Each number is 128 + 24 x the weight over its row's rms, rounded and kept within 0 to 255. Layers, rows and columns count from 0. The size above them is the row's rms in percent of the matrix's.

# layer 5 attention query, 160x160, rms 0.129, rows 0-31, columns 80-159
size [ 97  92  96  93 101  87  97 102  97 102  88  89  94  84 105  97 101  98  92  75  87 117 104 115 103  88  88  94  98  87  97  93]
[[154 138 120 135 171 124 165 147 104 117 107 121 142 113 127 129 108 144 115 144 119 115 130 144 163 112 112 176 122 116 148 163 153 152 130 134 104 118 115 135 145 117 119  80 135 114 111 188 127 131 122 127 119 129 153 111 108 167 108 115 128 117 123 106  50 127 142  84 148 132 105 152 147 126 134 109 131 143 155 138]
 [132 156  89  96 146 126 140 108 147 143 131 126 135 163 130 106 129 138 117 145  77  93 113 125 117 172 160 167 103 158 111 110 125 114 104 152 128 142 125 154  92  85 117 123 126 139 144 120 112  91 108  83 128 123 106  83 118 115 125 141 133 146 138 141 161  78 129 126 117 137 162  97 116 139 109 137 134 117 135 142]
 [132 171  86 159  92 182 161 154 108 115 135  91  87 140 154 118 114 171 117 134 121 131  92 108  98 164 141 153 120 144 137  96 129  96 131 107 101 129 123 137 127 162 115 128 109 145 104 140 162 124 157 138 152 153 128  96 134 110 153 104  93 118 158 157 113 142  95  94  99 161  95 170 119 149 125 194 112 115  98 156]
 [152 123 114 110 100 143 137  83 113 112  71 161 134  71 133 115 160 136 130 130 163 142  96 140 171 131 144 160 115 142 123 144 130 104  86 137  92 119 146 157 127 157  76  88 118 142 152 137 135 151 115 149 126 108 129  84 158 106 113  99  82 148  93 132 161 161 118 112 144 137 144 122 125 142 128 122 103 149 113 147]
 [102 158 124 161 132 119 113 105 119  97 124 115  98 150 141  92 131 117  79 136 185  90  78 111  91 133 137 120 128 136 156 111 109 138 158 119 151 112 148 114 166  92 160 125  89 152  99  91 166 127 166 127 120 160 141 112 147 129 143 140 174 116 183 172 176 110 164 139  79 131 125 122 161 147  91 169 141 150 147 119]
 [127  96 127 162 134  97  99 155  93  94 124  66 104 132 135 157 105 141 120  89 150 128 150 130 166 102 117 179 126 170 152 113 125 117 173 159 145 127 128 167 112 104 126 140 107  95  68 169 149 140  96 125 128 118 162 172 113 108 128  92  95 161  88 175  98 132 138  92 137 151 105 174 114  95 136 149  98 148 122 150]
 [ 91 113 143 124 131 138 174  97 153 129 119 114 142 128 108  69 155 129 147 121 126 131 144 172 122 106 134 134 129 156 146 106 119 131 139  82  87 108 162 143 150 170 136 148 152  93 104 125 118 116 115 130 125 163 143 170 148 156 104 119 122 115 114 162 152 115 150 123 108  93  84 131 167 108  84  76  75 157 155 167]
 [ 86 140 166 115 132 177  96 173 122 144 154 128  64 117 155 115 113 163 163 140 140  82 105 106 122 119 107 120 115 106  87 140  98 130 135 170 145 101 108 102 165 137 151 130 153 114 127 114 123 123 163 112 131 111 127 112  92 139 128 104  80 170 189 104 128 133  93  93 102 128 152 125 107 136 114 151 168 154 152 127]
 [163 135 127 159 142 136 116  94 137 126 105 108 108 121  99 118 122 148  83 149 111 110 143 118 145 154 147 148 154 125 108 127 110 150 157 201 122  84  92 127 127 110 111  98 123  93 120 177 131 104 132 128 146 122 112  99 160  93 138 144 154 159 118 114 122  98 132 145 112  81  93 127 118 123 138 116 199 110 120 164]
 [126 135 131 121 130 117 114 131 160 141 132  77 109 143 131  90 132 149  99 133 123 133 118  97 116 113 127 126 119 123  98 139 120 153  93 102 158 139 135 100 107  64 149 128 134 119 119 157 148 142 148 105 129 164 123  99 129  91 137 141 109 137  98 165 118 152 133 133  87 167 141  93 158 121 107 159  93 122 115 138]
 [145  92 166 131 147 122 145 149 132 130 150 115 153 188 110 114 134 120 143 116 147 129  94 125  85 149 164  92 121 141 110 149 106 101 122  95 149 100 109 113  95 106 124 197 133 154 148 126 140 109 145 104 113  87  88 127 136 131 108 137 112 100 152  98 129 102 129 120 124 153 126  85 129 134 132 123 143 150 158 109]
 [134 128 124 111 149 128  88 106  84 130 103 139 136 138 132 166 128 137 132 148 146 120 151 143 138 130 132 116 134 135 113 129 101 136 149 144 124 132  89 121 157 161 117 129 124  99 130 129 134 101 165 124 145 152 111 148 140 161 150 133 110  80 141 113  96 120 148 143 141 121 119 101 114 106 151  86 206 134 157 140]
 [145 122 141 150 120 148  96 128 151 116  99  88 120  87 161 115 150 122 206 151 130 120 138 122 163 149 147 156 105 136 107 143 119 176 159 107 113 119 140  84 103 117 118  99 164 169 162 133 137 135 157 155 134 128 124 155 123 146 123 125  90 161 147 118  51 158  69 122  86 109  70 126 121  98 107 136 140 148 149 111]
 [125 126 139 159 170 107 116 162 118 131  81  94 153 133 121 114 118 139 152 118 159 110 162  93  89 121 156  86  72  96 122  97 133 131 179 150 114 107 129 140 119 138 153 115 130 105 107 131 165 117 117 164 141 104 136 132  91 151 128 125 164 128  87 135  95 108 158 177 155 164 111 125  93 111 118 157 103 154 137 108]
 [114 110 148 174 177 169 137 124 168 118 132 122 132 151 125 109  88 163 158 131 105 138 122  78 150 121 153 114 132 131 117 119  74 129 133 132 170 147  89 125  82 172 135 135 112 173 110  95 147 120 141 131 122 145 133 129 113 102 144 100 127 147 102 199 105 152 128 110 108 175 129  81 154 131 157 155 114 136 110 123]
 [ 76 130 101 118 153  90 105 130 154  77 103 109 129 154 121 118 139 158 143 105 109 154 127 160 122 134  97 124 129 112 137 139 124 178 148 127 146 141 120 152 133 122 129 101 139 142 185  75 170 127 112 139 135 151 108 123 123 135 110 132 132  95 118 120 133 113 122 141 133  80 142 110 152 131 121  88 146 120 146 105]
 [139 119 191 153 181 152 103 128 104 130 139  97 133 155 120 173 137 153 138 127 159 127 106 114 138 112  97 109 156 133 144 159 128 134 134 121 173 121 112 128 152 135 157 122 130 113 118 107 116  94 120 103 152 149 136 128 120 157 103 129 138 137 175 103 122 112 100  89 120 157 123 112 102 122 184 124 163 142 162 133]
 [128 139  77 171 119 126 166 133 139 141 113 151 121 132 151 107 125 113 149 153 135 120 132 161 178 133 107 123 110 132 120 154 135 101 110 109 124 105  83 138 126 139 134  91  86 109  84 174 135 139 133 129 138 141  82 120 108 142  97 132 104 116 100 138  82 153 128 128 138 135 154 159 166 134  86  95 164 103 137 141]
 [ 89 166 108 125 119 155 146 158 141 154 137  96 138 143 163 143 160 114 136 157 147  55 119 132  90 106 141 142 121  98 137 144 166 170 149 109 164 132 113 117 129 103 163 112 132  93 122  95 114 123 134 135 103 150 129 119 122 176 123 134 135 128 138 132 133  75 122 145 131 123  62 112 145  92 127 137 157 150 113 139]
 [116 133 121 165 136 121 153 106 132 183 164 112 162 157 143 173 148 116 163  85  69 128 130 112 129 109 128 121 136 152 154 144 127  84 124 147 127 134 133  77 125 110 133 118 154 143 149  56  97 122 117 100 146 148 127 157 118 142  64 118 136 174 170 161 129 107 128 137 121 113 140 144 122 155 101 115 148 170 108 150]
 [131 121 151  94 120 125 179 131 127  96 135 124  78  89 122 123 120 145 160 134 127 115 165  86 127 127 146 145 116 138 137 130 128 122 175 105 182  92 124 132  93 140 202 156 131 157 143 118 104 171 164 155 131 126  95 114 110 132 125 109 110 107 114 134 137 115 114 120 144 128 121 118 116 144 130 131 124 170 148 159]
 [128 152 124 112 126  87 125 150 150 111 139 168 129 140 138 104 164 121  91 121 120 115 169 173 101 117 156  97 150 170 150 147  94 138 111 127  83 110 140  99 118 102 115 116 146 133 162  92 138 133 134 142 149 140  92 121 137 135 175 144  91 167 120  96 179 120 123 119 106 134 180 108 124 122 157 165 138 139 106 127]
 [100 144 124  94 167  72 145 152 100 173  94 147 128  93  93 129 111 121 138 138 115 124 150 142 183 114 112 150  80 133 178 125 117 167 134 131 104 146 159 153 140 165 103 139 165 144 128 118 129 121  82 117 111 131 155 129 120 145  97 137 139 121 106 120 135 155 136 147 158 123 113 162 135 121  88 102 120 128 114 108]
 [ 97 145 149 124  93 139 124  81 115 114 168 153 128 113 134 161 141 144 160 120 154 103 113 129 113 153 143  91 133 119  94 127  90 108 156 134 102 105 108  86 153  95 148 112 162 157 179 134 112 137 143  99 148 112 139 116 159 114 148 104 150 119 126 148  98  82 131 109  75 101 106  83 127 125 158 120 147 133 124 111]
 [121 148 126 144 159 171 116 144 140 143 171 114 122 180 162 106 144 165 157 152 107 166 119 121 138 125 125 170 108 119  96 167 119 126 138  96  92 116 110 110 113  91 132 120 136 167 167 112 100 144 154 150 126 118  92 136 129 126 141 117 116  97 157 123 109 125 168 114 124 154 126 120 140  88 141 134 133 146 132 110]
 [109  82 108 133 176 102  99  96 158 119 124 123 136 125 181  89 102 138 161 146  90  95 138 142 107 123 122  92 126 131 137 114  66 123 121 146 174 112 143 125 119 146 100 133 103 105  95 136 139  98 130 163  97 135 143 138 184 155 103 157 120 150 118 115 121 160 125 148 107 181 141 144 116 136 120 116 118  84 151 156]
 [100 122 145 125 140 114 136 117  85 146 108 122 142 137 191 123 145 117 162 120 128 109 118 114 166 144 158 134 147  92  75 135 118 132 124  87 150 103 148 131 144 147 133 120 128 168 121 126  91 144 106 112 102 147 118 141  90  93 114  77 146 119 165 106 142 135 142 165 139 144  89  91 126 102 109 116 179 161 126 133]
 [127 134 192 210 115 159  85 127 154  86 127 135  96 118 123 147 143 150 142 126 149  83 132 112 142 130 100 123 145 161 106 153 112 112 157 128 151 105 138  90 160 174 132 121 119 137  99 133 142 142 171 111 129 146 131 149 107 138 131 114 165 120 117  97  76 105  89  91 126 102 111 128 159 108 146 138 142 102 119 147]
 [124 127 103 123 168 148 131  98 106 188 117 102 138 133 142 149 124 135  70 111 116 146 145 117 149 175 167 119 123  89  90 109 140 176 167 119 140 128 134 148 166 128 138 127 123 133 154 163 153 105 127 105 110 151 140 129 122  92 114 113 138 143  92 147 119 171 149 119 104 156 123 128 131 112 102 118 137 176 107 132]
 [ 97 168 173 120 116 115 105  96  90 142 149 165 107 144 168  89 149 167 125 131 136 157 105 109 122  94 126  98 167 130 132 111 110 134 141 124 124 173 177 137 119 106 144 130  91 128 148 115 124 108 189 123 179 153 101 157 120 116 121 101 149 151 129 170 132 102 139 121 126 129 117 111 129 125 127 122 152  99 130 125]
 [105 138 144  96 127 133  91  94 143  96 121 122 139 131 179 119 108 125 139 116 131 131 147 150 154 135 196 108 157 120 128  82 115 113 127 145 135 149 101  91  91 110 129 119 111 116 141  93 131 183 123 146 136 135 136 101 176 119 107 104 117 143 140 150 171 157  92 117 127  98 130  95 136 156 127 150 122 130 104 125]
 [113 136 138 139 120 153 135 118 127 129 102 148 175 127 128  97 125 105  79 108 109 180 129 113  93 126 151 149 104 100 154 114 122 150 129 147  72 117 130 124 130  89 170 120 126 134 122 163 115 135  85  96 139 106 147  97 136 145 120 109 160 120 136 128 157 109 136 122  94 114 113  85 132 109 162 131 117 138 160 142]]
# layer 5 attention key, 160x160, rms 0.126, rows 0-31, columns 80-159
size [ 89  87  94  88  88  91  91  96  99  94  85  94  93  80 101  89  94  92  89  88  85 105  92 102  96  92  82  94  92  87  93  90]
[[141  94 158 101 133 158 123 135 121 123 144 115 124 123 130 110  98 134 175 140 120 109 118 124 127 139  92 155 160 140 109  97 127 145 150 102 122 115 129 119 100 124 107 114 154 113 135 155  75 113 124 117 177 112 121 138 114 104 148 132 126 167 116 121 115 131 122 121 119  94 107 136 145  96 141 146 114  95 132 131]
 [165 106  98 104 127 145 141 158 154 158 147 142 156 148  75 161 121 136  99 140  81 131 129 121  90 116 135 111  92  88 137 122 139 114 136 138 170 148  79 145 132 122 103 136 129  78 113 170 138 147 145 127  98 162 131 116 171 123 114 150 147 100 113  97  90 147 107 104 114 123 119 118 127 109 145 131 117 113 176 110]
 [132 144  84 154 149 101 111 180 129 133 135  54  90 160 125 117 123 113  97 110 132 203 158 137 106 109 130 120 147 113 108 138 129 117 172 122  65 100 120 114  98 112 131 122 124 136 121 137 131 122 118 111 128 137 164  97 149 150 130 153 141 110 133 163 145 127  98  99 197 147 156 149  89 147 161 167 146 111 152 158]
 [135 117 122  81 108 139  81 115 119 131 179 147 126 109 128 142 159 142 139 125 156 128 123 145 127 105  77 168 127 144 125 112 101 123  91 125 141 128 109  96 114 155  73 104 114 103  99 115 163 147 138 112 116 114 128 112 151 130 162 144 123 157 136 144  94 153 132 119 126 152 165 152 149 143  99 134 135  70  96 174]
 [ 88 156  89 153 122 107 102 138 122 136  96 125 133 165  98 141 144 100  90  96 149  82 103 163 130 125 128 117 140  99 134 127 158 129 142 133 109 110 128 139 130  97 142 124 116 145 139 150 141 148 167 116 127 139 123 120 195 121 111 158 113 131 179 117 139 145 113 178 137 115 125 177 154 113 148 138 136 127 141 122]
 [133 147 135 132 117 104 107 114 135  94 151 128 154 123 156 145  83 110 149 152 165 141 130 123 115 146 127 187 142 113  92  90 148 127 176 111 128 101 133 135 142 102 132 119 112 123  69 125 116 104 165 132 110 128 171 146 135 125  99 140 114 125  99 132 154 148 141  93 151  91  98 148 128  72 128 112  83 124  97 146]
 [ 83 134 141 135 156 145 163 100  96 140 131 107  99 135 146 148  98 161 138 144 100  88 121 149 107  92  74 140 167  74 110 142 130 115 146 112  80 103 161 146 165 105 138  98 137 137  76 113 106 130  81 163 138 134  81 101 137 130 100 144 126 117 138 127 152 127 131 148 102 125  99 138 109 194 124 133 152 157 124 149]
 [119 136 135 110 162 123  89 146 121 144 145 136 127 141 128 126 128 175 132 119  92 106 100 144 163 125 171  75 142 118 130 124 120 149 156 144 108  69  74 141 144 137 132 149 114 136 149 112 142 113 140 157 113 111 136 150 153 130 131 124 109 143  98 118 111 139 119 136 120  88 143 136 108 102 146 175 102  66 153 121]
 [130 119 141 119 138 110 125 116 123 120 116 118 135  94 132 119  89 166  97 142 105 126 163 114 130 124 149 114 127 113 108 154  92 149 145 149 148 119  60 113 130 141  96 115 142 114 110 191 150 133 153 162 160 111 166 146 141 133 153 127 100 152 130 118 107 116 151 139 105 105  97 126 143 157 151 193 197 102  81 134]
 [132 119 109 111 182 127 147 138 164 153 149 122 109 137 127 141 159  94 123 133 140 180 128 106 119  83 134 108 105 114  94 130 113 146 114  93 110 120 138 108 148 122 149 137 111 140 114 115 145 135 148 116  93 111 115 126 116 126 116 162 131 110  81 108 142 173 157 145 112 144 139 135 121 113 137 110  96 130 156 112]
 [171 110 142 123 139 111 142 136 125 150 129 138 134 133 100 150 136 123 137 137 123 148  87 121 123 146  85 139  95 127  89 159  85 137  98 123 142 106 113 124 103 126 113 131 130 179 135 165 120 123 115 121  88 139 142 165 152 111 119 110 135 121 159 149 125 144 123 126 130 133  86 104  76 118 113 158 201 146 136 117]
 [142 147  83 156 113 142 109 120 132 107 152 111 154 158 121 145 111 166 142 118 143 112  97 160 123 184 134 107  95 132 126 124  98  84 184 170 120 115 109 110 140 135 107 107 149 163 124 150 152 110 133 133 126 123 124 157 124 138 141  98 135 139 147 140 151 121 179 136  97 147 128 133 108 101  78 118 186 132 116 113]
 [110 113 135 116 102 146 123 146 100 114 110 135  99 105 173 103 102 132 135 132 124 113 172 160 169 127 171 159 126 121 130 111 114 126 123 105  80  89 107 135  67 111 112 153 124 144 114 117 135 129  90  94 153 108 116 154 129 136 134 129 142 141 122 142 157 142 122  99  90 116 164 187 114 100 102 170 130 151 116 145]
 [ 93 125 120 107 116  89 128  88 108 107 113 131 146 102  92  92 124 122 102 122 149 123 175 104 121 193 126 127 122 110 159  79 144 176 157 153 113 149 145 159 153 125 117 120 147 128  66 159 112 137 164 146 155 118  86 101 122 166 154 152 157 112 102 145 107 122 178 141  93 125  79 108 100 113 109 159 119  98 169 132]
 [110 134 114 128 150 140 121 137 153 110 127 124 160 145 113 131  69 134 119 119  99 141 100 110 155 135 131 154 166 102 122 138  90 162 147 122 151 148 113 133  85 150 127 122 177  87  97 115 126 152  99 147 111 125 117 138 136 135 114 127 197 111 115 104 128 163 117 123 154 117 151 138 139 131 147 123 120 146  99 147]
 [147 167 104 153 168 113 138  82 152  96 121 103 109 143 107 173 134 125 136 120 104  69  90 140 136 121 128  84 158 128 150 136 110 119 145 125 121 138  92 144 127 115 104 117 155 143 123 130 131 154  98 189 142 156 109 144 150 148 104 104 100 107 126 130 168 135 113 134 125 101 158  98 146 139 121 127 123 112 165 149]
 [146 103 133 115 145 161 149 104  96 133  76 110 118 105 126 150 100 151 110 128 144 124  80 117 152 142 130 142 124 166 136 145 126  91 135 112 137 118 122 152 131 117 138 149 131 137 124 123 126 128  91 134 177 144 145 132 143 133 131  77 141 139 150  73 162 120 139  67 124 171 122 145 157 124 202 167 148 130 111 143]
 [167 123 129 128 141 117  92 137 139 119 144 146 115 122 145 133  99 160 183 155  94 133 150 148 146 106 135 120 134 135 101 146 121  87 143 133  93 106 133 128 123 115 117  71 144 103 110 156 108 148 133 103 163 129 134 110 115 128 114 128 138 126  99 144 107 123 103 128 134 132 149 129 141 121 115 153 133  93  76 143]
 [139 119  77 126 103 139 128 126 172 167 109 118 142 121 111 130 157 135 143  99 102 163  90 136 106 132 136  96 119 119 130 144 119 155 116 119 100  71 138 185 142 155 135 148 173 110 137  99 108 141 163 126 116  95 113 160 178 179 147 120  96 109 114 146 121 109 170 114 112 119 138 143 152 113 109 131 123 138 127 131]
 [144 107  75 206 126 118 171 107 130 168 135 100 149 123 106 135 130 151 119  99  94 134  86 102 148 116 133 153 155 129 165 134 117 168 132 153 150 112 111 135 102 129 138  74  70 113 159 129 109 103 144 114 121 107 148 177 128 152 114  93 174 140 142 134 134 155 125 133 131 112 127 187 101 164 138 152 133 126 124 166]
 [144 129 130 102 119 124 123 143 137 137 137 153 137 146 131 113 115 101 135 121 119 107  94 106 125 122 147 114 141 112 131 150 111 138 119 136 167  93 109 118 101 119 188 155 133 139 103 103  92 105 160 117 158  72 102  87 134  96 175 123 123 141 133 135 142 132  92 120 118 141 169 118  87 169 125 153 146 185 150 131]
 [159 122  95 129 135  97 139 135 136 156 119 174 137 135 108  93 127 123 117 105 124 140 118 136 161  99 126  89 129 141 159 137 118 166 146 195 119  78 143 145 129 125 136 137 128 128 117 135 145 152 151 138  90 170 138 126 165 114 134 140  98 149 120  94 125 135 149 115 150 139 126 109 177 121 156 145 123 126 186 105]
 [132 123 148 152 128 166 134 101 146  89 119 129 124 109 119 126 111 150 140 144 180  94 158  98 123 129 139 142 142 130 172 147  86 136 112 123 124 148 144 147 172 162 132  97 138 136 110 126 118 106 107 122 127 141 146  96 121  98 124 154 109 125 167 154 155 149 138 135 134 120 124  87 124 125 129 102 155 103 159 115]
 [121 130 110 155 122 127 148 116 149 146 117 111 123 132 169 151 133 151  69  94 106 120 100 123 169 212 173  53 138 113 116 167 117 170 115 120 175 114 137 121 163 125 156 123 143 141 159 150 156 134 113 123 128 142 101  99 164 137 119 133 116 109 118  97 103 137 109 116 134 164 107 115 134 130 116 121 163 125 115 104]
 [170 136 152 147 169 130 145 160 152  87 145 100 153 155 156 108 109 132 100 151 131 111 110 107 140 171 147 137 150 100 137 122 120 142 111 149 119  95 114 146  90  84 108 151 122 132 146 110 151 112  88 125 113 121 100 123 134 143 130 104 192 129 126 118 119 164  99 100 104 146 154 149 141 117 118 199 126 133 109 120]
 [103 137  98 127 116 129 141 116 179  99 125 104 155 131 160  81 120 162 104 154 101 117 130 128 113 141  83 150 115 109 124 119  81 142 132 166 139 115 105 124 137 126 108 121  86 120 130 129  91 109 186 138 124 111 136  67 134 120 121  97  83 104 145 100 138 130 126  87 101 178 148 116 155 148  90  96 121 106 157 149]
 [130 130 125  93 146 115 107 161 154 159 138 145 103 124 151 170 104 107  88 180 101  74 144 119 128 123 191 131 137 109 139 148 146  90 102 147  95 121 118 111 175 104 142 115 130 111 126 124 139  93  99 120 159 137 101 133 138  68  93 153 171 125 118  98 142 136 164 116  97 158 141 148 134 122 117 127 150 121 125 140]
 [142 113  75 148 110 122 114 114 126 102 137 113 132 136 124 143 100 130  99 119 156  94 135 174 185 160  87 127 136 131  81 110 141  95 141 143 109 158 106 125 120 159 175 133 120 135 142 103 136 139 157 146 169 124 134 155 108 148 140 109 148 132 134 105 130 160  96  98 118 148 159 132 110 130 141 116 172 127 130 144]
 [131 121 119 151 131 146  99 128 171 156 116 100 124 111 143 126 189 109 127 112  90 125 100 135 122 136 133 152 105 125 136 154 117  95 146 139 120 124 105 186 120 117  97 116 110 104 128 148 138  95 207 105 175 126  88 123 148  99 134 137 130 138 121 154 119 143 136 101 129  96 131 105 128 158 145 104  93 149 113 151]
 [105 159 155  94 115 149 121 141  71 147 185 147 136  98 159 131 112 176 109 122 135 119 110  75 142  97  88 137 144  82 128  76 137 125 135 108 127 136 157 148 131 100 158 120 104 122 155 136 126 111 169 108 153 135 112 160 172 128 126 126 122 137  84 138 124 158 106 142 181 147 130 105 123 134 123 127 118 129 156  81]
 [ 42 138 113 131 151 136 107 116 142 115 132 175 140 140 105 151  94 134 144  75 122 147 131 134 172 116 165 103 141 123 208  90 107  96 139 137 157 132 116 123  83 141 103 126 113  88 143 118  91 125 129 133  94 137 139 127 147  99  93 143 178  96  95 174 160 111 117 120 145 100 128 125 121 130 130  99 148 113 125 125]
 [119 135 143 135 105 100 149 123  96  90 117 100 101 137 118 112 145 102 145 125 112 114 144  97 134 138 115 123  96 145 132 130 189 132 147 137 137 128 118 155  86 141 143  95 125 125 154 181 150  95 127  83 114 143 125 107 146 170 123 167 145 127 125  84 119  74 103 174 117 131 114  90 101 113 179 152 135 134 134 118]]
# layer 5 attention value, 160x160, rms 0.142, rows 0-10, columns 80-159
size [117 120 107 119 118 109 117 115 124 126 113]
[[124  68 118 148 140 135  97 110 159 128 130 151 106 128 133 132 123 116 133  71 126  74 158  99 113 155 126  70 175 131 121 144  75 145 139 120  85 137 138 117 136 132 120 110 164 102 145 109  88 128 131 118 102 152  94 125 122 152 125 144 106  76 145 150 135 153 141 107 138 132 156 135 123  88 172 150 131 141 115 147]
 [155 113 166 108 150 146 108 123 149 168  85 137 134 150 146 130 121 103 106 154 122 153 126 109 140 145  60 128 139 140 147 135 121  61 103 132 139 136 148 104 166 152 129  84 106 120 163 129 111 111 127 187 117  98 118 113 147 182  87 128 110 127 159 156 121 131 150 151 111 134 132 149 151 116 157 148 142 118 111 124]
 [111 123 143 143 148 102 152 166 102 130 163 126 128 129 109 153 131 141 121 151 121 117 119 118 119 139 137 139 140 129 144 145 139 175 111 127 116 104 135 129 121 127  93 151 139 153 124 127 145 144 200 128 107  97 123 139 125  40  99 143 123  83 146 161 165 136 114 151 112 119 107 114 138 154 128  96 172 163 139 134]
 [ 92 108 148 141 158 143 115 114 141 140 140 134 106 107 119 115 128 175 135 155 162 120 128 165 165 136 142 180 137 148 125 114 159 115 134 125 123 154  92 164 120 131 100 123 152  93 145 105 155 101 143 136 143  99 153 143 135 133 132 114 131 127 147  86 112  86 160 150  90 138 115 131 129 152 145  92 121 104 151 143]
 [146  95 178 104 128 134 133 145 149 135 134 143 159 185 124 132 157 105 169 140 115 126  87 106 147 114 140 117  93 118  91 132 106 184 133  79 122  86 119 130 103 144 173 108 135 143 121 110 109 151 114 139 139 136 175 105 132 142 113  79  86 128 141 118 139  96 110 149 108  92 100 107 145 107 125 122 137  93 134  97]
 [128 144 161  76 139  96 153 152 142 136 113 129 136 154 125 118 141 130  97 167  98 109 118 109 140 128 133 135 110 115 131 143 154 122  82 114 138 109 120 166 121 125 100 170 138 114 137  93 107 184 131 108 125 105 170 134 111 128 141 103 176 141 133 103 131 174 144 137 112 134 120 137 152 118 154  58 135  89 124 144]
 [132 122 118  68 103 134 128 110 135 110 134 124 111 151 130 124 114 124 149 125 150 122 104 133 142 124 106 101 149 161 144 108 110 176 122 130 127 114 106 115 133 121 193 134  71  81 136 111 129 144 102 137 103  96 120 113 127 126 133 151 143 130 139 108 170 123 126 116 151 154 117 120 139 153 106 149  79 132 116 152]
 [125 145 127 101 108 104 125 148 112 148 139 146 124 131 149  94 151 148 136  92 150 110 113 137 140 101 157 151  88 161 110 138 117 132 134 121 114 110 172 140 142 141  87 101 104 104 109  99 138 143 107  85  96 129 110 166 130 153 169  85 170 122 149 124 138 102  92 106  93 113 155  98 139 124 145 113 106 130 119 109]
 [141 122 136  84  94 113 123 153  90 113 111 119 163 116 142 140 162 156 159  78  93  97 121 119 129 138 153 144 154 150 123 127 130 167 131 111 127 108 126 109 119 117 118 138 142 148  32 171 100 129 145 131 137 130 139 119 116 147 103 107 126 108 139 130 154  81 141 145 160 147  94 131 164 171 177 113 119 120 146 122]
 [156  95  75 150 149 136 110  94 125 107  94  95 166 173 121 106 161 141 106 131 142 133 121  82 112  60 107 148 108 165 157 117 138 153 132 134 124 134  99 106 152 131 124 137 128 136 136 149 128  97 149 129 148 133 121 140 112 126 135  95 161 135 131 107 107 115 120 105 152 137 151 135 151 113 120 144 106 132 143 138]
 [147 155 120  98 119 131 154 159  75 116 129 176 102 169 120 128  97 113 136 164 126 144 134  68  90 127 133 134  88 160 122 165  87 145 154 142  88 136 121 117 148 131  96 159 112 107 118 114 139 136 104 159 125 155 100 135 116 106 113 161 150 126 138 122 171 123 104 111 132 116 127 142 151 120 156 103 107 122  82 129]]
# layer 5 attention output (transposed), 160x160, rms 0.181, rows 0-9, columns 80-159
size [114 120 102 122 117 106 112 111 117 121]
[[119 141  82 139 140 108 164 130 154  79  91 137 120 145  89  97 119  94 128 110  99 130 145 140 168 138 141 135 118 134 192 100 138 112 107 111 105 140 123 130 103 137  96 146 102 160 133 127 131 196 113 152 120 110 132 108 136 126  94 152 180 142 144 111 144  95 143 158 114 131 136 155 120 130 123 189 137 152 118 147]
 [125 129 109 112 150 131 109 118 150 157 134  84 136 159 148  84 121 114 141 113 138 156 140 128 123 167 144 160 129 103 132  70 119 151 114 112  92 133 131 125 121 133  90 152 104 167 136  61  97  94 146 138  74 143 122 125 109 125 169 131 131 117 161 139 102 107 129 112 136 148 119 130 120 114 113 160 104 135 109 141]
 [178 119  89 168 136 136 127 118 131 119 147 136 111 128 128 126 112 109 154 108 147 154 111 134 100 128 154  92 136 166 124 147 119 101  89 130 174 150 153  77 153 153 116  88 148 132 106 149 109 108  49  76 102 133 122  81 118 111 130 131 163 148 137 155  71 152 136 124 120 130  68 119 116 100 172 108 133 110 113 147]
 [153 145 127 121 132 129 123 132 124 154 108 124 137 144 120 141 114 131 150 114 119 115  93 143 163 118 115 175 118 134 121 136  86 104 134 123 140 156 120 132 105 129 135 140  79 112 118 173  95 123 157 123 167 101 129 121 140 141 108 157 151  85 115 137 146 129 125  91 101 147 124 135 147  74 103 101 128 143 125 136]
 [121 147 163 110 200 151 149 136 164 116 131 106  75  91 122 152  93 124 116 166 102  98 104 172 108 155 115 155 134 109 139 147 158 139  81 109 134 101 133 133 110  55 124 170 130 121 121 146  69  92  80 153 110  86  93 178 118 123 103 115 148 120 130  99 139 133 139 131 101 150 149 151 117 108  80 132 112 182 132 168]
 [180 116 141 124 138 153 141 132 103 116 108 115  93 109 133 133 131 122  72 102 121 119 173 152 120 163 169 153 100  94 112 146 138 117 148 123 107 102 111  68 152 136 137 140 105 136 156 155 137 110  95  82  85 110 142 136 112 128 167 123 110 115 108 104 116 130 118 145 109 133 170 148  98  89 105 145 113 121 164 154]
 [118 181 116 160 119 144 107 156 162  90 119 141 120  94 121 163  97 124 103 150 140 142 123 110 131 164 114  75 123 144 107 106  99 122 132 126 122  92 126 116 174 104 102 135 136 127 111 101 129 154 142 168 115 101 121 153 114 124 128 145 124 129 117 135 131 143 145 142 117 103 150 115 162 134 149 157 147  95 144 159]
 [132 139 110 146 146 126 136 175 138 155 144  94  99 166 116 185 104 145  92 137 109 143 107 138 156 130 117 116 149 168 147 132 115 146 163 119 146 132 126 143 120 136 176 117 129 122 100 177  85 100 128 116 106 149 146 122 126 125 155 129 122 143  90 129 122 127 119  81 154 156  78 123 133 162 164 129 142 176  92 124]
 [ 89 144 126 113 141 126 117 139 137 116 149 120  95 131 109 125 152 112  70 118 146  97 101 144 106 138 111  97 134 143 126 130 124 101 123 148 153 124  92 124 151  87 144 102 105 142 145 170 156 101 129 103 106 107 147 129  95 131 145 152 171 115 147 113 155 114 110 103 108 109 148  84 152 157 132 144 175 158 146 127]
 [110 129 121 111 152 118  75 124 106 110 137 133 111  98 123  75 134 141 175 170 113  94 143 101 146 137  96 119 119 147 141 165 119 136 121 116 130 124 171  90 134  98  95 125 147 125 196 140 131 164 114 172 107 167 128 143 134  98 139 126  89 179  81  88 143 145 174 147 125 123 148  95 151 120 112 129  96 137 151 160]]